python train.py --num_attention_heads=4 --positions="rope" --init_std_o=0.0435 --optimizer="cautious_adamw" --max_seq_len=1024
Each number is 128 + 24 x the weight over its row's rms, rounded and kept within 0 to 255. Layers, rows and columns count from 0. Numbers have three digits each. The size before them is the row's rms in percent of the matrix's.

# down: layer 5 MLP down (transposed), 320x128, rms 0.066, rows 33-49, columns 0-127
# gate: layer 5 MLP gate, 320x128, rms 0.0971, rows 34-49, columns 0-127
# up: layer 5 MLP up, 320x128, rms 0.0871, rows 34-49, columns 0-127
down33 092:076139103115105098084152103120112145136194111110117100107151180152124140082102110154124134123113099132145126104130131113128120129101105145125099137120142072137109151118156117143112088106170127177090150121126114120086114142143199140148132148115144111114113109156165143174095098181134150149130094128144121132153108140142137155121139109102159171147138129134134141148161114156144141133130
gate34 114:112161118145164128136098144134139124117135118066127097125113107136119143132139100098075122105151112153111153110122118132146110098130119126169131146183139140098115113070156133127158104091097083114132147151104131157155134113134091102126107115129142201117126147131107097109153139138092124121135132153151147145126114165165133159134152132131060119181155162114121109111128129135164170104107
up34 107:106112099103136122145105146146105161166145133114143154133139094096133143136138147091119088152133136137089152124135133131155092125112111129133153118089146116138069167169112136099144147110155182096138144124091123139134143134159141146153109096124114134120117133131088101128076126123117140144162107125141177156102100154134147163085110149137171140141148181139097109100175148098174096114119
down34 097:104128094113118152097140096126155153098097126113131118102067138163187132104145104134111104143137103097106134152120126121117175151083180128060104142108126126137123147123136155124127116122139092142144149158098107111112103083159152138127123097107146093108161131090141145140098115163153127123099116142143138141145131102104136159159111118172167140153115164172113089152142129131139109159128
gate35 097:124181115126163096146103120144112142122137087115128149133121125143130141129085135114148103127125157132132149170147133139108146183081119118145095142171115139120144120095139139132110170117147120131149150123131142145170086149089137130130170147085094119152127124083162114170142109151136174121122174121122127077112133121114104133134115111126145113141159074172131162171143122100086173115152
up35 094:101129171161155112178139077136117117134099168150116145101133117146108115144130123132090131122145137129119132153120148127119069106134149171076133145113091106157167131104126136139136099124140157139135157152110121148151178177136172116117122123132098109151123113151079086102083145126125090106170140119144162103099099145133124155132162140117141090130137151109133156140149126135096124147181
down35 096:077140135084113127131154122127123175090099136155133094112120138170134110151112155158110137110121126160129157146100124136165129134094080140135149113107125116131091121159110140133095074138156146157150147142119107145167115122139209110110138120125139126154082124139156112130108115106141114093054135112124119131135099125099127124151076098162124123138127103139112149113118150101080100140143
gate36 096:134146145149138096099075100141102150124154122160157128149120111127112076134129067118160115158132153104114127126183133175107166151157149146122083119131163116144099110118138090117123165132116103095073135163143179152108122115129122133173113133129141108110130119159165104088122102162125145168125143116138114140141135121145123096138131072158115121127133162130111136149139125158112142077129
up36 105:140079120119143105146120164139115117176091159113128097152138098130127157128128086091160069103143143116142128093077122133137155123137152134124102126146167123137109114150186131119151173128118149128139104129176138182128101131141114172138127123120140140142118086094157175099171159098137161103096134144171117102109122093130101076111133125161120127115124105140133126160121122152127116123139
down36 103:140142122109112140131155167129105155115157144122098064118173141132147149141144134140145168147134132140122106087118127105176111093143159103095141131152151157097126127113176124125133147115101123181123165136147131136149154152098128174124139134192121129162123149115100123146167110135128114155103096166115112137150139134153150140179106128099157108143146134145115138148118076139124193092123
gate37 088:129139092092085123121111122147136139143119167100086146125118127131194123126094121114095141137134130103134132126120126151119138161109112112132118108149097118155158089086152115141123153121135097129109138127120138155150099143145105101126115109140159142101141130158163086140120151101133134168162105141088151133105125199140103098147130130075066144183129180118108147136150106157149116163113
up37 094:135151131163139074127141137117105148161134108142162143169149114123099104139151098097091134182157148152164156131099137129140121114149160166164135129116081152110100126130085151115155129110100160139112207144137087160120126133131109096158121130139123098111137143168145138106138124154121117095143132154102179149112119147133112145126101153136117150128143111178099138120122138135132079167153
down37 097:168116092092139112115134122092155125145125116105098143145150137118165085180107131115117126147124116136133142115127112127131148143151107106126172122130127137142149131064138155140124089112115104124120126121124156172157134095101126138111161149195139141107105095132146106105129073148116127177171110200119095117118142167121150153136087094136128140120135111151103127135072121147089142139115
gate38 112:086129123094104099175104149135125127115179127092126137132094125156120084127132137121142126123147105117123149136174161139114090132122111148122119105168122169134172113124131146140148141083136115123123135121112165164183149125136109131125145111119135153126154120128149082102151156156141153143166105156145142157097080161134150141139141145097111098140137111178138161076160190150141151147119
up38 103:127178122110142126096096155114154191132141128144124084103144140126115126104141104150115132116095146100136143142129100145141148141169120151102111134155149122092141133112145091118112113148129105115157119144111110145119122108129170149062128121128125130121149128115152103104160163158134152104191185121150136131083156113118139101122087143159111113152104141129129147101074110120066102146091
down38 104:108147140112152159139165124136136106117121097109141117146127109117112127136054109177093104104122107127127100138133113127127138161116136162103109171118109080104149096160088171144119102154112173112128087116099126120064134056138129103123117113144178129110130113152092130117094104093114147113150167122103141139140124119148144131135109121139125123141102118108081116084114122130147117171119
gate39 105:104125121144138096124147139142131115139122144115128073104124107088105100115123148126111101079150132148063107138103107138119151101109116146139153159133130143088106143084113141119141121088113167128073175150116139137146165131138117130134168104089121148157134128129188144144114164106145149088100156153148160108069136171152152101129173118125101121120147143144137162103112154119125111133134
up39 108:162095124146147138135140087113088099109180124134139153102103102117132067123115122094162121153142098127174098074121125132100111151120126153166099126118122137132143105087136154149179101140092119092131128089134134153117066132100134103152089130104126125122158119131090167159090153117123129134154104151124130142126102117123091127127151118141129113164125187151126108120158117125095148137151
down39 108:163117134148138159164100092097135117137125142115184144122139105085097086159139177165080114127126121134085107120099123144114123099136133122095130158168106110099110175094114145150107089097096142147136070119150171149140155121134100118166121138136103120143173152150131144154095124138140109105113134125129122088136088162121120089154124131100153154114125148110127128125114107153158098118146
gate40 090:153157141139116189157141105102157118114137159108146120122129165114119123124142127123122196102105137116122147117192147147116142152138109151116159146099151161094129115115101159138104104144109105119099110147113070096121124163101157092151134158135149176117134125128104167110112100122116092128137138159109125151141165099124172151194081126114128133135106152150107151151104154141136117117123
up40 095:136115112167124152148154141104097098059123137121112160172149121119090154133096143113153144122162110133143106119110107133138119129136138089126157156172159097117143107092119115093169131128086107114143166176135128127136096142158079132108147123160116140078146092141085116090126083067146115158107117133176152126096148154127154140117124112139145140114117121088133111124138130105112133123123
down40 094:119174134091106144107153118150122134139155188134137099073068154175113135091137154133109150102135129118141135169104134153130135112124101141111099112137109107143151134141119129103110142131105144138088127135112099117185116139125144141130155141114155119165077114105133145139122183105146136108108127061118124122146131095115125098138157126172101170174095119127108105092152107151119119113109
gate41 093:135134140118079122147120103156168102084146158086148113152154121076157097158161130107133107129110138136136138106127163137126112146162067107098113112116136108149106113115152151160135122134084112098170110145141136127149138130155113131155095127150108134131100125167121112145096166160085154103172125127112173166128155172094151134119112125113159151126160160126132131107163117142105098163151
up41 100:139146112159133148124121095126144170144109130132115108136129110055117134139162164078150147150116127091130108090114148140133146118130159117115122133151135150092107192136164093163178110119133141118166105122095130129107144130164113161143101127109143133138151129111116125148169140125142136144106102098125130125142140152152190151133158126095143165141116126108142084066156169157158131154112
down41 102:086155101098098115103114149089164172136148130155132111107135147152107121158182119114137145192109138108104118103118114130096137139117138119092118090100150120123116122106099104111152122131120091174122098147099128112143132157144149117152086101142141124110115115087172140156102130133119124160094115068145098107149140136131102178158160147130160160143166110126137100127126113137097123172147
gate42 091:116133141159112144186124106144090163101135202093140142100105132112123110134130114116128140143124113120131134126132146125120127135156142154109153142126122149129104118144138131088146114059144126100115134124117156142185128126119075085109164118153126146121136119176131081123099136087138132123174158139133147120093071180140139175129128135103119127148113163157120137132164113170149120145163
up42 097:106151152070095129104138106137152100094136126124147079172149114125106126111128152124122140108112168141136153116124119082083168078120086109104137115111115118189109118099137116133154138138089166144144142117120132105102174122133162134174135185115122110159119120089138166148104150155076145087133121148134163145118151151102150110118141101149137130133125165106138151116123148121114108151125
down42 100:132137142118131146117160113153125110156176169125176147140071099089131113121105128111085148071144135123080105137144131100099128158096129124112151073106143093150148129089111108185110151128130129109160150101098119103152128131123140116134121153145122133114107121145162148116119117109105168138100086147170141164141058110127130117125146100150127129119171103118157135128089118120129144112133
gate43 113:145128146124132111165133117118131118136148122109133115139097105082112110140133106155117129141114080150139179161140154135091084109135128127101127119096112113102133100131141113155146121097102109110122138113128167107194113068164079172141114142151109123130097112201114107127136168124137145106119166152099141094138141130123142085099144148119129156127163107109168152136132097170146122147158
up43 107:115144085111110106096139175158123093202133153146109135133190060139112128116079135121117134127121139163098112169165079124136162134132122120155144128135133146118155139117150117120113144156115134145139105144159102136118137117133123099094144132128132140123115076128113161110100136141158173137132145135127112116108161161170111128130128104156174097133165161150128125142090146092133138172139
down43 101:148177122126144145146113109136117107111107124124088122128124080095145115133151132121131111079146098143135111185133105112125156149168129132165114147129174152117166118123092145172121124099091125111157126104169080085159080144145115142123169126130111169104156183166104125098151114124103134137132150156121135159101115122111133087103106113102153115166119146131155145145097103130109110105112
gate44 106:117130095149094100156127163134142113160107103133118109158131141119125142177126160126121136129180097147101126115116147122081092131145106151144129112154081108132113091109116112140114092098140139109143137128107137107155070153148090109104163136155138125157155159123110149111124105107133090157129133143086114118065111112130142122141127143112113089149172140175144135096159095152169087160145
up44 101:137051114158094111135141139131133156109166138126116124138154155137172124125158162172170099145131123158100089144114163102121177138111149116113127103125105144115073145127115146157115151180125123151128161102185125132098141119128109122156133113102169129145127153087100154097121104156143130129125122130116108118104113135132088096091120147102143177101123118131146117148146081155134141155148
down44 102:082107120145068114093114154114130075092174121145118149089137172141157109171145125093131134167105098102121132128073082119172119118095088086135075136130128110126122141129104133150116130140133135095111123114138126119126119109147108135102166133141125144116104103137114147106186125129111152103124122086129129126161116080152114129138152114156122125125097126118102067142139149149154119132160
gate45 094:124124050101142078162116164176125120159145135131141135094105136155136123124084117089136126148120173144144144154164134166121199141170090118130161140137124109139167141114045119118140182112201141102156124133122123127109127123135118134134150109130134117127100159088117124124119153116128121114150111121116087109122129141138140150155140099140131133146127117153107136126142108136125135128103
up45 097:113111096134173111146142140149145147125144117143126093135172081138160113122146112130162127162171114114098113126150113135147112121147160109109114069112166084152159143115136136130155117109131153142126148109148167091100167122138124158158100166127091111132099175118146129159121114120116141130086108121142135112118125124117112152136070135149154139144118156111160124106190107116074086141091
down45 099:178139139162139140111130106129142093120113140100151127108153122110086172116141151128075136126111114138169129119142108136137121123133121122088097166133126144097078158135150164099098112163158165132146135131114152169094134155104157139183109176116108166087081111146141106095142127145181139081122131129130105086161134100096139165109128152143120150116139120112136124109132130109113127143165
gate46 117:097124112147154150147125099191151120109131138096125102116078123141102131127059093091135136126137153140128129145091158087068105097103147123102155125153138110154115138091130142172108128113130124107173103149138153141143084136128088116108127092098117144142149127106125126142153155138110104092138114164097137105078097144125130105107167138164121173117121139139145144119113132145103095107151
up46 108:124158113141120161135170143119103153146125083070153173145155117145142126163083122078160154117147109125116120111151141134153144139107132139133136136177159113115178095124153108147165164153170091110129106148132111118122134154117151113164146139103087101142095089153099115140158125110124131103110127119094123138108118159092153151167086105159157127106130129093144127141131142137089096111144
down46 107:164132129106190116131120118098157123116122078124083118144107113111115139176106125137127143143117177126125112123100130143159129162124105139076168120124129112086179102155134143159185087100132119078097125152132122126124138149113094116110098112099146146122115133135117158110109100115102136165119089112153095116088130098141130140158069131146098131158135127106142124142096141095116149104153
gate47 097:138137114157160167127152111159121132181125142106156147101082133103141124140115120110154149117144165102125141122126136146115143161151127124097115161111141112100126134111100115137113166114124133100167139188126177151172086129137089182146136119114125100125128142095115117118153119108122073143124115090136123111154160083081120117138138161158150164159118126126147147138169086167116112102094
up47 096:157110129077132193095132114141100093133165106075128100125119124139145095110106187125118132132105165114088114148131143119118140091130172178122139120192131130136130156097112145131103104120100137123105149121100174124120088136137136141157129149099172106126124156123076141112157115092129117102137154132133145131135121113160139078136126155072139150130144161121124125108113119150152103127149
down47 097:144111100092110116102141123187157139099144141126147159133177123102093126129125128122099144171114130126107151124107161115120072162143124106162133179135097103126141126132135126101146119135082143141146135128122168099173143134148144101116113142152181148197117101125125139113140133146135140144122113142118098078107113134103086139162154116164109128143108099116150133095100137080115103176129
gate48 112:150085091092127114167160136129127129084123124135159199095125074118126115161103076110138107144129121138131070121136133135087126132153150145125150103116109149106131129057108131146093135112153136118133147129114136155163086105151145112116136082138135105095153115117165143109147144129088114114147156128133119143139116177101146182120130117174117153118169121116125148109146111120115133120107
up48 100:165130154151145142126142107159105159141143127144134132104151109097144118162092115117134112123091147155112101179128140138120124140158084173115139098153119126084112145133173171116112122102138156139135118127116144125127090108116107099078160104141131169138108113158162132109106097161149156169105139146124175124070111150110055110130142154132146143083140156135116097128114135125116166108137
down48 092:099122084138131140141135067085148132080100130110103133147103077121103130104120160120107122148157097145067158119147149081143138109154164105133136125106122095121140132141094149127100124127143145144157115138118145132151118129188098112108126127122152136139136137103143137184132090137142071113133155079148133184149131093127108144147080135110162137130125126111081102120109146112123121129116
gate49 090:142125176175105148110144134145149070167162114129150115116146154107152117136128130100151140127108145147075124104118141167150131181073120088147100141116132115144112172097157153107092120115174152124166163130144120162115075163171158149123150118141125144152141169141111116137080137101070130121113125148156090115128113138107129113124130122122126143176137143124152129120123145132133136103127
up49 097:120140122123153147102126127143149122132108176141146176115175104130109098097116127115140157151106155083130090134120177126147144158152146132097179123078119136173167152158143114119159111125180160110124117137117158092094129139109123120196150154141131146136118117093106151164133111096109152114106123142162115114132103146097165157144119132121132144127104137133138157111156122155118114062140
down49 091:108067128107098142171132114123130093095153128135110154120130129108121145134156153158098133168171121083095141183095125089163109134145119121127131152131134148144188127090126107169149128116095121101089123097163111126148145124170133164116125140159119116121114147124098111106088164139171143118114112114150155149135145125136118102119127112140128134089138086140150124068102096107135137096098